python train.py --num_hidden_layers=13 --hidden_size=224 --num_attention_heads=5 --num_key_value_heads=1 --head_dim=32 --intermediate_size=576 --vocab_size=7304 --hidden_act="swiglu" --norm="rmsnorm" --norm_place="pre" --norm_eps=1e-06 --positions="rope" --rope_theta=10000.0 --rope_fraction=1.0 --qk_norm=false --attn_scale=0.177 --bias="none" --tie_word_embeddings=true --parallel_block=false --init="normal" --init_std_qkv=0.0415 --init_std_o=0.00962 --init_std_up=0.0415 --init_std_down=0.00507 --init_out_by_depth=true --optimizer="soap_variant" --learning_rate=0.00315 --beta1=0.95 --beta2=0.95 --weight_decay=0.067 --lr_head=0.00408 --warmup_steps=200 --schedule="wsd" --decay_fraction=0.857 --decay_shape="linear" --final_lr_fraction=0.0 --batch_tokens=[16384, 32768, 49152] --max_seq_len=256 --doc_mask=false --z_loss=1e-05 --train_tokens=160700000 --max_steps=5038 --dataset="wikipedia_en"
Each number is 128 + 32 x the weight over the matrix's rms, rounded and kept within 0 to 255. Layers, rows and columns count from 0. Numbers have three digits each.

# o: layer 2 attention output (transposed), 160x224, rms 0.147, rows 3-22,35-54,66-85,98-117,130-149, columns 112-223
# v: layer 2 attention value, 32x224, rms 0.139, rows 3-22, columns 112-223
o66:119184096101092110142102130103142169119120148086109138123131160105176127097080117157131167107105166150084093143108112166101054084147135112100183082173073135139120107164136076130102100141043132162141076121176078141118107137096106202125153160091142104122093140088088141127088114089139107105057077126139165119123110099102115146095138133127
o98:136000091144138151106186126108119056125122137140250125031108163143162131143148135077219116122071172197116148102129166181146125158164092200123133138111091136075090138160163129134055142077178132050065110141146151145125175178134152120153099147164187058132148134073153166128099156151170162132154160130159118107182180118153095125186118159145
o130:091084089126095156096120146145136105096150132170137093095112130104124189162143129132166121068125093125121153137088118112143125159104156171134073182132118139119104170109111163147117169118141198163078159150147122105146150150164175084124149126180188094085130121116114104113115145119110201117168159121141104122114138144150162147127154173141
v3:150156153116162121092104141083136091135104161087086106102157096145110159195159087154182159116145150142124037121127130140138129126062139152152151119138133157195104179120127139082192132182165121077114132110161110118086113118181107062122130107109152157116113109126143137131118107092154086144136098130135051156133127120090105119087109132152
o3:118126142086099164180175111131113157149120128127127133110100118144120111110152171124115077127119108132133191157143097114150116123142152090155117103107122147126134131132133127156122127133105042184162149160151157131155152133101121158136183154123148139082127153139145168119114137170130076128122160104096121094119102202093102085129130158151
o35:106144131107142137105131160125186092123159144146174115164113122108104146117127135106161129122184085107182105161078126098131134121142152171141075149180160119109093115110127114106144115116154150093152112097159118120126144103118101123147127069142168070143154111145113076168157128116120121141117098110179172131142160077147146083064184118081
o67:155135159116139119130089106143158147126095134147120128146138124083156150192136174074110140183129145123086092127121121079154118129155162093124135125087146119095113134173113171167183104108127119128161211177106178097123154138126127135120120137159118092129130093135138117097130072149120196120143134103104153122118138082132142161120123166110
o99:104090163251092151128156126062167055089144092127140096204180092179092082049120095109099155143072144083167161138128193118074092126075125107137066193112174169085064151162099089042090168092088093164129064095187083091066171143060111099149097165104176214117163152098042118183135133124097175177091094136173169122132146105132107056157167118107
o131:135090116130128186056168153129137079135168121191143147143106119159123116081101134141161204109092134184153101097122136149132092110098104114164168149082164208131187041142121120118049130171158139116101106097138080176118100149166127141133167149097144150165129160144152083214101109103072153125136145211183140123136141148146110172167148198136
v4:125133070113148117175149118142143160123043137154119171153078088151113120136129124143059099110139069150142116154125159101085146135130082137070192086120205106094147152116055168170166169141115147154104076069105041122114143136117098152065105129156134138196136181139067163057075092147193177102167107149149099163113099128124084155133094174161
o4:163123138191132166155104121124115145125135121096115155084146127175096149139114068154129097134103137146136138132139095151117127119102117137157112123104152122140111160139200148133130133102152110113108160146167101151145136162110169128069125145118113089069133134137121094134113126161122110139069133129144142113117146106125091122125159096173
o36:131096104106132128121120104131109098127127088213131159120147184113116160112168111093124155107091152176139102106133113113086153145106128141162147135150137101102183137132134128152117148123067134132122133124110141131122111120139136103140149184100136232160083144147085131127147147125102141143168169107084153185117068155079159152106107120119
o68:127102181109093140119123154139171131136132168133129128109168121103110124144116111164174111136133148117131125132199171082063041114154148085113138102161130106095070120077104087158095146144118123096113108112130147135125146107123123168134134114141141123124157129084099097139166141115135134111106156122142098121104137128162186122156112192136
o100:119102087133140082086126062130168109104096095185030148118081090042136145114160162173149181075097077129121033088092118213255171144117056151175124156087056227123193058240127144038089157122221054104135130165110078122115134117109180151126096217162176154171042134173181135182122172128065081137143120142084190132116116072101109086209099141141
o132:053127097172112173095151168145126098148108110111173141216070147123162110081163150142177164163133068128167111121130097046141150150092141170150141124112109108128130088125152137111133112129195108152159132092098106089033108143128145118135133134113132098162154169097171169169127106124060141142142082148155144109162146089141100107128115103112
v5:122124047140166094091106151103124143135132137056129080137107169123125046154123123056153088140136130081103147079141169124151148126096140115102119150150091110086117144103101198143152084093090079107167087084179119127117084151107141136129115142123110140092114152162112153152108104124074141107106087155125122125193136113138160114197121159114
o5:182137155123147144166123132152170095125109123151112149145135108147099140152149111156145178138179134116099086148160145135145119092121131116162114151144133135087092126152148119163096169161097128141107191122114131103107201165160132159125128136127143107168128128104108119109137097120133154131114159113119151129135140092119110131097148082143
o37:102168190129092120147122107094149149141116137091096111152122084089131106142114126148150110159126102171148082155104159126128163117104193135104140106110132142148188101119142131111138153133124129108146079110082170167112131121097130126142103157144133152122150141121117080139103125153147133139133143182132115155112127180141087171156102122132
o69:103108119139170113111107142126151131148115113118152115117142144133128169066129110199113130152116154165129127122173114122142126111108159085145192099145111138173129128135153085086153157102123154130109128136177157154117110146109159150127163083122120114090119101172176151198118104141103109057092141111160134099103179134090096139153141152157
o101:084123037118112165157198219115121156155114174083165110139103155146073135182207115157028113129095117147133182127106163128077129139145106102141111252154199107098117136145073096107126160167083105042156097115174176129120084145097071080205059089123046154121185034110205136051127157096062162102104097154132091106201129125131146058112081151078
o133:148179090151070183153123164133116139183169145051082117083092117120094086156128121125125128024139141068164168107112121159145116200159180096061154137139130134131115163167102188101136078092160107135143068174119087104098125151129126061154101141131069180067074081077154090102153209109108109122152111139121077167212139137135131112111159126108
v6:128070115150162139112155132100137100185157138100042101146086096134088100063126120156110091148132175142139088147102165057125136196119097147124116085159155122086141094127131163119096148124067106109179164125109140050111163161152107091108157122111060078102124131172179171134089171167159079193143112183162152189165123145202094144130118170094
o6:141119175098072108158154143120067161111114175125127177120103133082141129151123151148110151122069180090110139105091104131107129130140064128071109139123163094143134113127122122134086161148140098122126093158144184137126139114113211109127133132126122101090098173149156080150142076192118105128149099142097119105114114112086125082135170122107
o38:194187108144185145066123116190093114158075128140102123153136112159112072119121122086079120175146114169114119128152141112127161129149178095113117148102131166123164139106111077111140138124131142130103165141110129066151154133196120137102125066085161033141091068087195171088120116101062136096148156135101123071115121157115110142136103167139
o70:126115106175137151141128086080103114110141094029132124131092116145146128151135131094175130141083125116157116149155096124102095121109164175104151095148140130140108109152154139133146105087112111154132109052137087142096127120136094119100078208146132054148151121136102157171069104098145120101127128141184158131167135152131148115157115145099
o102:088125154179201133155159109116175072102096113084104025090166124127137155114156138128084129124165137158167180120138143152152135055164167159164134149125093174164200143106097110091106181161181133121114166121115080219113162219071100073147189127104091136106061202048157133108142123137169182164178138050127130136097180107169139134008113111152
o134:080202143109189118121131141105206170130116141133163121169164101092094140114124131142085171111157082055120107171122102128127144079150190091141060149090108144030070162085067128130135190108106171095102121169099123124110120122105115135161127102102135111156171069100113155132155186070167109119123119139104119200148120093123099172128152123136
v7:120129135125096146096122167149128123094157093135136173075126125136134133139099182124070137158152092123098120080138120148168102174121128145173086094095120178110135123091107158141115093155111120101177163153115151145126162161094125146171123102158159082168144115051086130144174148145100135145146171123168124140141163150057159155136097142151
o7:118101137167138140081128121069125109172142095235050141072133101123131126121177145130113143170202128140173112098214093079087159196113034143110131143104140116112124129141165129132133128079138062092094169143179081139121126109118142063160145129132143255136099136139146128107112148135055119169189115135112097097128097108149124126155154181093
o39:161103113189174191131158106107145163102139161123088152144149060149167167120189129092146165115125147102154159128131145187171127116135178112136080120176107117139094113118122183128164127130112150188118164134123118147160101142125093113119136163080154152131142110125144112117140097139175101120159127135117126117169108149132118128139109094133
o71:173129104155110102153124098138134115097137132187171141114130162166075169091047150170111151141113100140146122127132128115110118135077161142084103098125129141110154126149117105123091120139106124145142092072136165164108108195143149153126133115092145163109141128090183158142116101137142061122111139113104104101112162128122106123070079102116
o103:123111092079207102185151074094153107109106145047114101196113154097137104111151139154116086155164087194107163158139146153136153077118107147174095109094125131093131132127114136164124110106048105106067097087195119141055209083112049111055099149109107101225171204198121063196157092047176102093061095094139134114124143131141140203229159124181
o135:095166101107205107137173131187154074157132076107064182143088133153178081143119083132162171097094140125096177118128142121118114135167136114148137174138191118142089194101093137189096112152087200153160180110197085143168168128152114146117129145126088100107133126223132109108091122114152118114146155142123128088119093166139164163123144143151
v8:108165119124158136095129172120107076140100108178107128109168127099181188134122139147083091155115113125117126099175101104096180125164075147091114124108117177139137105146103158050185064105166084114115166127198114123104139160046190159136085178137111129169140161040175102103139069154125111137111131197093167131183123144080116102103143139060
o8:150107124107126096145091144150141131163104153112144113132077113154131101153153116177112109124095142123122071156134093160135079125116173071129110121158129123130156163142120123158094116148144106103152106094118148181121141147143112148132092158084112060111131100132093126126123093116154104156088183168189119126115127164125113111124079105116
o40:117164170127120126097137148175103138128144142087160127191136123067184136128110053101145160075107128085139153130134120200081112131135117206103140124103151107109163077146161147130127154147168088052083157146132103130135127117151114091080116109098081072127151172132102144140120154091132158116133112125094138149179138131110166155112166111152
o72:112086096180126215092149076109128136174091153102076147179120151109110079136139139086121127134152108190131095157140107098159154108142159121158108142118129128138134204117105167115214115132097121183133179113085132132166144133113181171166140160143106145146164150130117131085128126151119145077145128120140080083194165132119089185168127110103
o104:144072117085149172114131157108072062140149139130116086073121066106177114113061154196169157133102124069147142133146063114167206153099075150115208095152039095106131050110078154169142081098047191169080115135102087153096138106138165166110141112180122089109155166197142093140174179056076079193100202123154077063150106219150111166138156178133
o136:113141161084142119151099144092153166074088139071097080110159170071129178128156152187171125109137076132113181069151124070103143127113066138133172130144132169080127052103139138144084140135098189106140120060172099077119161082116108138155096164099121131091148109134146115119169176060058118095103098147130137115103133132144152136152137138144
v9:145216113080111207099148130127091107139178184138166123110121135083206128121100129112198129122138131121145089102129167128075116139127141098133120138153143140109158076083178084119100099139104129089119161150166138101179041139093064169130198178112122094146182139121096097079133115206134133147125130157092110109116162132111151126061167098130
o9:144133094127120048120127081119096090067128134046112106140133118106103116175109061136099136137102123142124102081111128121129139072135113149119110082131165116113145104146118124113139160112126141157141092130144136133090125132110104130128107092182133046154107078083137177104153163140120106160137124142077135126149130117118148127140111145132
o41:157169124102161146115136106141138120135158117059100181100117157162156150196152116060132145118181139132113129150138136085123077108070130093161158128165080153138159114146117146184144136152103100194103097121099131103141158126131176110118147123119171137129160142103176169100120109157162139159087105162112163141122107133101076138129109091082
o73:097141164124136106140150179120109112193156120145094088112157107133100099179154170155145107086195152124153124131119094137080137128151098098136166141070178137127131135131129168063094133119157129128148175160145102161173115085153122111144072155132048118112122165129106137160124190152094136106085148110169128120111157075190169127187166121077
o105:228137105129177114215097166087158134146136121046202104109169119145178098047124051146185113100085110135092185151158088142214123154151206134141135160139030150154093128080091081108099070146148099062180167079180150160145152111046115143115197150120155067165160114188175140159098039163135175118124112121068083081134090067157097174153079140171
o137:131089123155167172110123067117096188113143141098150086042116176117144104044105147150042197081121126098181119121202218194144188231115127190179121131221144114185070124112136126119119120092131139119117106144100118076107164127154156153082111183122248072086054158151143017134088105129163101015082118091187132100145131140151121107112171114126
v10:113103175124093129152100095089155110160092153166153157132136107161046135121094073160081073067156120102107058130155131127206135114141149151145161142181097114109063095051107061124174098131104113098123119192163111082154138137112125181116066174189132130125056136142109133153141067124106138135080080155110158140104141130100130143195161198129
o10:164112126148117132126139079107120205104121177070151140167125102123162157086119139084115150139172121096106138085134126111149133072146167165105099129146117176142139130096098158097144142139133132133139133134131123124144129134180109136113131101144132047127146123129122139122163153124177103109145166122089148140146144083108124150135100169134
o42:109139119177083143071149151115108097115118131146140156105090132118127150122132106136141151092127135095121124153131139131117150144165122143137148090165082126147099104114144162118129086091134092133130117146134121105136082157131098155106157095150152116112149120090134141067113091126087157073115075130174147136171099123149111130106132169167
o74:162124106098126139130135136152085147158142167105115134091155118157096128134093125107112133165093149122176151114115130131100168149131137123164126164138126172114135099149097150084139114128159130119101137146146077160099080147137140075114134140130107136117123109153137100156121133127110115139131155079119097151117131093183157139181102130110
o106:046095137136138118054177062221232189041046047129097146216104200144147086086175142108130116143219136173144172145081169143111113114126100144144166133106146137140071140177174156058134122139120138179117106175106147206129094112155226084116091099119125199177087106127138157107144119098121091069168063180138127108056150077165060101152129095145
o138:087140140134125151162134098117111121132094089100106122127056162128127079146125127122141108106103149178149159109123136150071128159117105154157156061176107065159123149172185088118117144078079153085072133136088092127099124122074136125134130135131140097175115114103111182050102095131139120104090107165140134105137188170106116102168181134239
v11:115160125098139139158054163148185135059160160169119143077195121140086124134142148069112142144062166115106146115156152073166129219123160143117070130235165136168143142169137186172127041168163106112095154135129072083088145096170131091126177124111150116100125120125109148160126147125137111224112093100144040123167088192172134145155124150101
o11:111114102138120084069116106106112129101131119093153125169117094087135130122075105124131146117116104111123132156093140119127092164148154097123115091082081120133098114119125111134129147104099170117083093140112120143143106108123147129123110101117094135126178107135123109130123115088104126102109158163132170131151121138118140124135131131100
o43:134101120148134146171143093132120125105122157111094130106191129105130133147201078071103104138112161139109169103150136060158127151128131145130130103167125125123114149156146140141141145106146063094153132117136173134101116109133105150097136166130143137118103123139112111124167150145129108114145126171150121153177159157117115162132123108131
o75:114167108130107114110143161124139151113125149069148122164105139127133131143153120094153121091134098141116082145097150168128156090115076160129127155112131110133107153127091099126110102134107175139137152120125052125124104158129132071093108120129117091123146092091097150099093161146138163155124108115167104169115097127124049141129147108135
o107:174165094167046157144095024145094000221146149127095121146176140185100120147105144179050103209236133089047096132053080150111140129125122131127127161210216183078175159146133129165110113110154101156114069167157146047157099135113160083190141129165167164186190180072091156066214187098172133127107086185114085119082136099097145102193193161097
o139:143161138197111046183127126141110117203130108174066120118181171135125088069074155169109079160134156112158088133107113098134101115155090132201094157163184187108109141136122166105064162141146102106086182122106162102142104103144103129158092125128140115163138128175124134121177138157126193141143094121133122107133121104092128105134136142163
v12:123164088123151067110005109171132082102129119149159196118122218073092171158084095124122156182112144198137122167134158063148149126091168124087171091109169095100157124102084108081180147022100139136174113091129134136129127058124119130172124078113169102134112163091120130105138134111118112101147159177085099136106159157131205110117115094122
o12:132158144151136110148155156144093134163106112060159114117157129130124102091101132148156122093146127094161120074130184176115155106148092149204125182130109134159134123185101127111103106170157139165141145166167139172152111131144154118106131136112075128110107157109124135126119120151159132134074143115153153138138110140098096095123176085131
o44:140185143095138082099098101135139069124076100144162077158128176131122119061121064128124109106113128119143080143120155153127169131132168107090092170158106116099095142155146033087122122063101140115103157130102115138105069093096125054150066128165125114117089166125168114137078093150126165158073161086149129145170118108087177108089117096122
o76:127105129168071134131103125133198171042137142111104129125125147141185152141157183137094165155115119135109127137146119154115143162161123133039123138122137161129077081104150131135165162164142107122092114126130090113084122061124102163120161100120154142097117112133139103116143128098135118124103130150121162128108136124100093108172115130085
o108:204196137140097094121043110137043103184108131079105108094129176203126149085159112181117051094101097166131068157095109113188060106129151133138159136147138123136083175168086150122139084068075137134140136141107078091132144161089080125112065198098163107157130144191157100173093137185191120199182151201152078048175033127130131162255135120099
o140:151175096116066148138180158098091134120143168131110167151142073131123145138105130102201156091159042126147106135115104075145114096122135056122128110107103082179118168119100152170136152105086110127125113124096175102143122236188060128150112177121053123126129149195123127121156154129097116133174116161174104097175157147138143162191125138117
v13:168126074162151174186141106152161172189065125141083142129191096150176096109072097083138150121127098191099212076129136105144112127159140127100144122137133128122104201124088127125150146121208181142114147186180164211147159089122133124155184122106121092150127186152096152108209119117122132158177203164117080119111098169074087129149145133115
o13:113132126101151105064104117120143124102121115250103161166105092125111145097181190110109130100157121117110120136129135088104146192115080154135123133124107148088101069091142160102094117116083099124094109105106157118128128183106118167187130105095106183133112091111128099066146079127112112094140164100126106073100126170129165089117100106138
o45:114122178145144119106085177141143135126095124138093173129109110087140109121182162121160122118131097109092140171096154158174129085087144166090097135122165136102107122130134089091129146086100181087148059066080123161085106135131106104122080139163144134099196125086147127134150143081124108211114113101163119147137121052057127083117118124088
o77:113123165081077110124143160117169096121108131160152147103144095096106147133102093154189164105128163072126110089147198157170135064154123111140102110090144101133192130138121090099145135164138143165171156172116187104131118125126088099095153180117120093158107134122137087120113095177121146112179125129139186170117093135135101160113150096067
o109:104126053122180128125085051139088171108151150076105126051061215144152114227117203125113139118113113149111118144097063105141089134120114171124237107059106100155052179124068138183154110123151158138084157128097140158155161091220125098095073128148106087163170141195160126145144145080164087204114125122162083132182177073149110129158123135144
o141:114142106132142105111077127140053104157125089189138124097058128086177134090099148094083096143093133144065123163120062135151081137161151121097123102099141113104148089097249178130126178146164115063087144169112070162064135070176188112066154127175113149127102075128082133168130151106178064109070123194113107174117128088156091105070195176117
v14:080099144097110174164111150121138160088141107110141115170119145147145147093117123108111145098153104134054147123127147140114123146080059158125162130137142126138161147058146127073103129128112235153074179048143029088099087135108154100140108138124166128131105104162118178097117167139117102093139115131116121115117061096111114079116142116102
o14:161145084150120090105133100153119132131120086173129066086121149108080134068166110121125119096122127141150134124188136125118121148155133142176113104148125117122150167090145135118119146110124153119099094130128169147127084146135141153113146104146138126115128144097137117108153119140140154110124115137191081134133130124127138164116150131144
o46:120157161127122107099118154089111119082139161115120096149178119147124116144162156132075128164150123103071067139107115101117153143095124153175116118103108162143101079134124122128122157151118132145153143135115144086109113129134136143165125149086110158099095101136129152107084153123102161116112155178077136130127114169142132105117111122113
o78:160120144075121124122115106169100153090125164174168124150109072155126152135097170104157122146169140113087128110099108164126119139149137101123105142188133133152120083130142108141121099123107087095087122164102090124150163138115174141131181147191133179164149087159136124146129149133161092147121133141091170167121160093089074086151143103154
o110:154117106124180124084155117083123021156123165118182115170138174098140108122124163189164158103099130084179122131128123031105117117079180127090119143086077135096059113135131066137108143165095099117149163121118113161131162130125152145165053179177115142116101179189090134145151133199116061186111076103115121144118121105108151133101132106135
o142:145113108120169141098138203116156055157123140209094175157122206120133137137109164111113114108188157055147115162117128125120148170143120120086090123088106100094076134176177140145087106170092138154141139159075093178092088135116096101150093156111167127088100127139143135114157118137121112162162096121100105123132150152183131148112138146113
v15:096088100123124115083122114149142075124118123123118155144199109130083155167102122107159108139156139120168157121125144136135081139110114074135182131079109208121098100139128129123113157152147133142100136090127068097132131172168197111148152123166146095090127180109109121159156074121123120157088141133144118168134159059138058159145090114106
o15:149113107126144125126143153156094140107172089033117122121137119106174157092157128146132117131096094131147112137093079101182151091100171125081177159164159089105154140113200129137082166143135141122130151111128112100117079129116105135106129131137105088063134092137103120158118097088152140183150127115122119104106124151151123133111200116117
o47:110147135138141152149104138150057102151104141089127141133129152119118094118144156150073190154128141126127129115100111089123158142142153069133120102097107166137127136124145139123182098107125101144108161144131136184127099107199206118113152121135139074116124111086135139104059139111115164091134095135141166119092067096160144175111145135131
o79:082097128147151163100088149095151184133127119069117123165108086143099103150113127104126092104167122160118148140142143129081112154058099136122131154141083140129130156093108086104155112157093125093145142067100114142092200094130120140160083168171127051158122116137120088077141187194124098095153133096176124191186101102134167110098067121122
o111:177167111126112156094203120171156051119104141050197134184109142160092178168119165129114145076039128149149105139148142117109103120177142234155115139103178133169069156175130114156120131096122106105207106141160194165168077112138159118115142090112111136132072143076143125213124056086147138190087152139178136062204174169139120155208134159138
o143:148166153118154082107166130191229111155099136094223161138072133116120123152104129061113126113064154135102122154152140155157128110146110112180101110133201090110121115120140162143158123117090119123124021182082143181159124161042127055106152107119186106169151094123073078196202050099124120144205163167122136169082169155135178143156176171095
v16:062121044135108064133131121132147032110161154086107139123133104153108123084140123113130150150149090122189122170138117125099138146204135153162155056165096100103129171144157152154198130091111133121093191168161096077132136140145121175105114171099114096118104169074095121080136127118113107100143104066115152146134048175146115113157191135172
o16:124157138121184133088148106115105093180111104132098108121125089155165130125113114179123118175142087136142180103113142101174142153081112113137171101105133151130133087127159127142135127124107150134133141147194120122122131103113113087111169102140090171115139087165165144141151100115170130141170106155114131113170152129132139160080134148141
o48:146097132127058181125138173122132136106098187128132085135102143130119112160161146151130104103110110114087116180146083142142172118142194135116133142116159068123103104158140156091140122175143152155126162136153105160109157110093131130174072138114097160153150138119105107138141150111161123080131067122135149076130159124210104155144127087131
o80:135167137103122058122136123146119157150143119183188153205131156103110125121110138116094129157155106158127066116126149077142136146097136168139094126139118175128076141086095105163177115113066127140122139122096150118064109107128111159165157120118193158120122123111130118088132119150072166132177145178095134182106135166088126162098064184125
o112:134118161255166169184065076096162255146156186072105133057095129137176145232148182138118132076162065151190139121116153064233119141164069129162177165150062090129155105158179147055110201199187112078120121102089035173168124157074111142113169088144140101042123135157179144060060138135131128136138119086125121033185176127085166107132125066197
o144:111125182124080173130178169109120137114159129220100134052129156107143165162107128064143097041187197122114094149151073096128129147168141088117112128132115145123105096175173165152092102140153113136106136082094208129147122180169129112106093104118187099133093146161127096040156165110070113146084087095135136099071157106088129136130128086106
v17:108127104184153111130193113206138138157161128166124124097134133154082150158172162155090083094103079131118157161119165093110127083131152145119076156109120166126129116150127161135149175133087215161165085092118053121120145084183152109137133116083136131130198129145171110113129069186125071104074145121119177096167116169155139083163131144159
o17:171105147120161157145080114078142119136110149155123097132126132118121106128109105128211165150101115134132171099082084177201104146136134136121118131166121108094146111124115129120119067104100101061162106127098132156085130132127123100077103146105129085106124134127139159127114129114113122101138140156122127094154129131144068110143129140136
o49:140124205068127161148148158202173112093149137132136161078124142131120097139145140105111153094155114069079127157110129134042159120150093115123113102115131183113129052149122130167105114142164110162150193132126160108107081145126162113163148120113175116142100150153185144114125134160084121146105120079079097155156117150098101175120173125126
o81:131161135142108096159176178124121135156129116156126139146124148147083098120130101151119143123103169151145086092109082103166144104126137145151173152140130110115141173131109152124149129159149108083121076125116124148114097170137116141139141180169138140167115131116108110130068127115122153131136123153114157192042157080151118152096098097130
o113:126127116059199142110117109084141108159100157148130165126122087092132110043136074153133080134077043047093157150153202183015141111124095099092139127102075203129083084143086132122133110120176131130106164141136124032136220098114159179118084072172056166106089166037125097159162165136104080149122053110088112151138142168100139169153130104080
o145:108151091180166123075109196113179126139086175127179085116105100110146100209139123131084100118176087122155117158162129177092176116178123141111124135117132150118108078126116110055107153118124214163112112073187158121149145099104173139175169107160102186140133084109072098092232136139107157121146124112104174147139112110103146109166098122151
v18:179117130125088190125053137125140102157115108169092090137128153142154108129060146174105117096137165145117171177135207182101186057055147149213129113134119164159150147109086111187105117144176134129168136171039151139087106050155159101100155122142181111081143099091111110061069119095124153160048085142162161126139145102138134068112153093098
o18:136139143087122184160098094167088136098127149162150109126143162177098163172131071126156122129110152135141109142102111106114137195154126129134107116134100174134128084102153086159122156144079108123112106123118114153116139194165163163106092098166137183125140166076103137130126117093110152127113128142194173156142112103147144075093061122179
o50:175177115123147119102129121129083148159077174248146146159153113133235110141145159143108131170111157191113101113091111140184118051100146113153118125130166094159174061110118123080112128161171174157142169141130181064126102064100154014146162130159175213169121149155150151101113092123098087128139074126081130133143137208151127183135159116172
o82:105113173124161103110123129140116109138116102086114135129106114109081093129087162111146098199128122119155139139143094123136126152132141142096120175111140099092118110151126124114174130118091114090128150139094111113113188112093134148122168122127103072136114128186149104178161124156144156132160105099121161128112187088092139138136106160104
o114:136148109136128131145229159156086185138103091255121082147176202129103113167168105087124184124044102204049158097104111100124136164141142092112152066187192019155105125075117177078086079110128140243170100083153122124118048065169115082098087140065145143169108088074149203037106079167175108132223106154112124082106138186087136113093102139113
o146:135174158099145090047144137126167122092136110165143141130194071113152128122128145125072161076121146068146067162169102119102114113172140091134145106096153096125082119115083108134049100104091189137142134105126128174104093134134079087116142167124125108081139129130169118165148177087130157152141110111133098141160087145159106153092151125118
v19:092127112100136126102131101143148127115123079093135104113153110158148146104179116134148136082107135134111101096110168075100180146131126128182109149146182130091069163186143111161122187175154125157110140111076127155114140143146075136135158148169106134079180084080174087121161138160109152179195122099130165085100170057114140163149163129111
o19:085151173148117140123160171126118105156125151108133181148103117131145108176083073155104099193162119159130154191163099082119081146111128106156118158112111170102114096111124138111136135174127101094141128165131141146156095138108126099141143141145141101099142128125161157159147125131127093101116064103148070088089107145091100136157106135166
o51:137152203134065075088132149190083110168145179148122135123153125075096121111136066148104065217119159139087146087175137131170111158173094148115124129134096116134143118070158086132134172122135046114128130094096150074142110060101144127089090135109192106149115121102108101110128097135158108103116093133141149102084080138089126118082082139196
o83:099096120121128134121097136161176153116125149050117123152160154150166167155140123121121147097107129100113132106118141162150122053145131140112142124174099150138091157101133111137070094138123170123152132121124081105098112110116137131191133102120135113126101122110101122134078109144128103158099136099188140165087148085163138167133173134131
o115:226149124084177079131131126094155152086115123118049041109114141088064066097133195175197076069118070125130069122189107062097139125141096052073105129164110086087168136120111104196123084125133114116129056121100122105139180223142062150018100147145139082204134121167091097136117069149165133104100044172103147197127065116053129133107115051108
o147:131117127078104075101135133124137186147168042145141089150084207095079136107085163098134140072139158074110069168146143220059183226119113101123078129163164085134124130184115162085106106104072125167113096133095105163122128176135127125113141157177196086166138108148084115148110105099163162106166151138113137139138122143089115129099201109107
v20:154128136214194134084144114170073170189106088099093076038197073113168146096108129146142142131146157145137152157075123112163153167148079182183138139144153165132165124058147124121158092096101097149111149120146119162141148105119104107188119143122138142205068150131150199083112122107079154115120130110134128184111145170132163086245147073159
o20:140120125153118099139135104130150118120177129062131136134132143133166134120112134092141103126127074138086151138137118091146137132120143111087161101106118136136108113119132098116132129105133117115181134097147140113122109163122148161109085154102113127102142137140105092143122122126141110145116154134093137141130138134085145118099106120139
o52:107146083086119110121176126146129106115123116096090114102156120123163119074149201149128137090120125114149135172060071099143127144132110108174112124149193074161170106082115167132092123118135117097114153173118113095152133123122121177128140121135148086141108139109123126158130140102100072091171068116114109065169130131152152085061141131132
o84:089131135112137147122136102113100116118115145118157171115110153139116100153106116116138123172130136117121089114129144102123110108167120100116104116140135141147148107170125099160137106167100185156119092141118141103111168125140124165118151168129130107101107150108163142111150140100152165150163057110113101127126133125152156169145111113128
o116:184165090079085168098130211100152066180133187067101083088157212100123109136143131149131104085094197135127152085158229178156083147106159102125192116070215086113118101140084109092199068172129163075144193126041120127163135184197189062102140067155140105129208092154131097131105113227104115108108089091065128152107085144165085164066187168090
o148:170148125130102132141102207164149137126142156092134115181108130126133103050139145115146081124180133185132165156150167134140134101099110155157101150084136123083124140139122177069102122151169139151096150185093114166097116107131172102099180136106125152179151126079135182120046041099103115175139147091139103167124109129161081210112115136156
v21:137178146128102136123135150141133089152136144114129150098142154109180115144072216168163102188108107127100128124091158090108212087147124122139100121139140047183152182126131182087103131119099121108109176175150159092130139137076166117123082110081109102146184160133125077139084128081113198121131175154115131117101104170170155143177078104084
o21:094132115110123105123094170091139149129141118096133152112146102127139101075126145096107113152156098123089107140156083172129140146094120133090104124121135125122074120137081148106114116118133098114134131136174138119159117164103083113094138109131128094130075057142140142113141114140150107101155120133170131106169167179126160129140147145127
o53:143117124143118159149103136100145128103140146103156110158023116092118128173104059094176168080161141105168145136161140152114151090108062130101118143124122105150118115176127121150125091121112123102113122094116124135088137064133118142182147079136096139158152156093118131090165144143158138177119142163150138201138078139166158125097185134091
o85:142104138092115137079158102168116097136147147124130156132165123161118095120130091140083163148142104098155126112097155144119101161152101096118117117154113097141131111118155130127148176160151137135128118166089118134164121134139121122182099126115116092144126166116101115161144144127167111151096148074064131157215138117164127111168068098138
o117:140136083153187121120148089132048138101136192059103052138114203149099114170183077158135050105171229179145212112218064121209124110054108140163101125136121182140142112109107135089096124161174115184121104065120184167060140085045096092077159126164117128164113193146155097048114013142058121112110171222149070074105054113114127162108157118179
o149:070098120139143145081126078113101101147099114000122123159146100076051137149199164153178100139126157136116140132174135112122078114174118147070081140105105137110151111147097085155103097127143132169127099126101146095111127032145197087059049133132067159122141097064154120104149120183124160100090152177120129137085089119093150140107088129104
v22:135111113126120128143128174110129121151190093072125112103090212113146124143069152145125145108109106156096130120104166105193121109170128140119162089132109113116123203100141170094123112178129116143152090129153105127121168116157069106134090149081177176112128160145176123153158103115110115115090146155159112140151103175167080105093124133180
o22:107117140093131127131155123146095131131128122159127101136122123127149113157129118149124099161148147160134084133120125139144132109082152104139068140105083134123111127138124142158104133131167111110113164146152122103125084071150141132143138151174139202149098137139127093114156116096171131162136141144091197188058159098119141135121144143109
o54:138112125152138107133109176147193150090097080053160135146117125117050107131150155130163116112111091071125119139185134100087047100117107108104103139178137107139100093151120153089151116146139120196130157183148140141131139140153114136113118147177133168132169102079137146056152180112090101114143094157109144091107147139070126144165139174147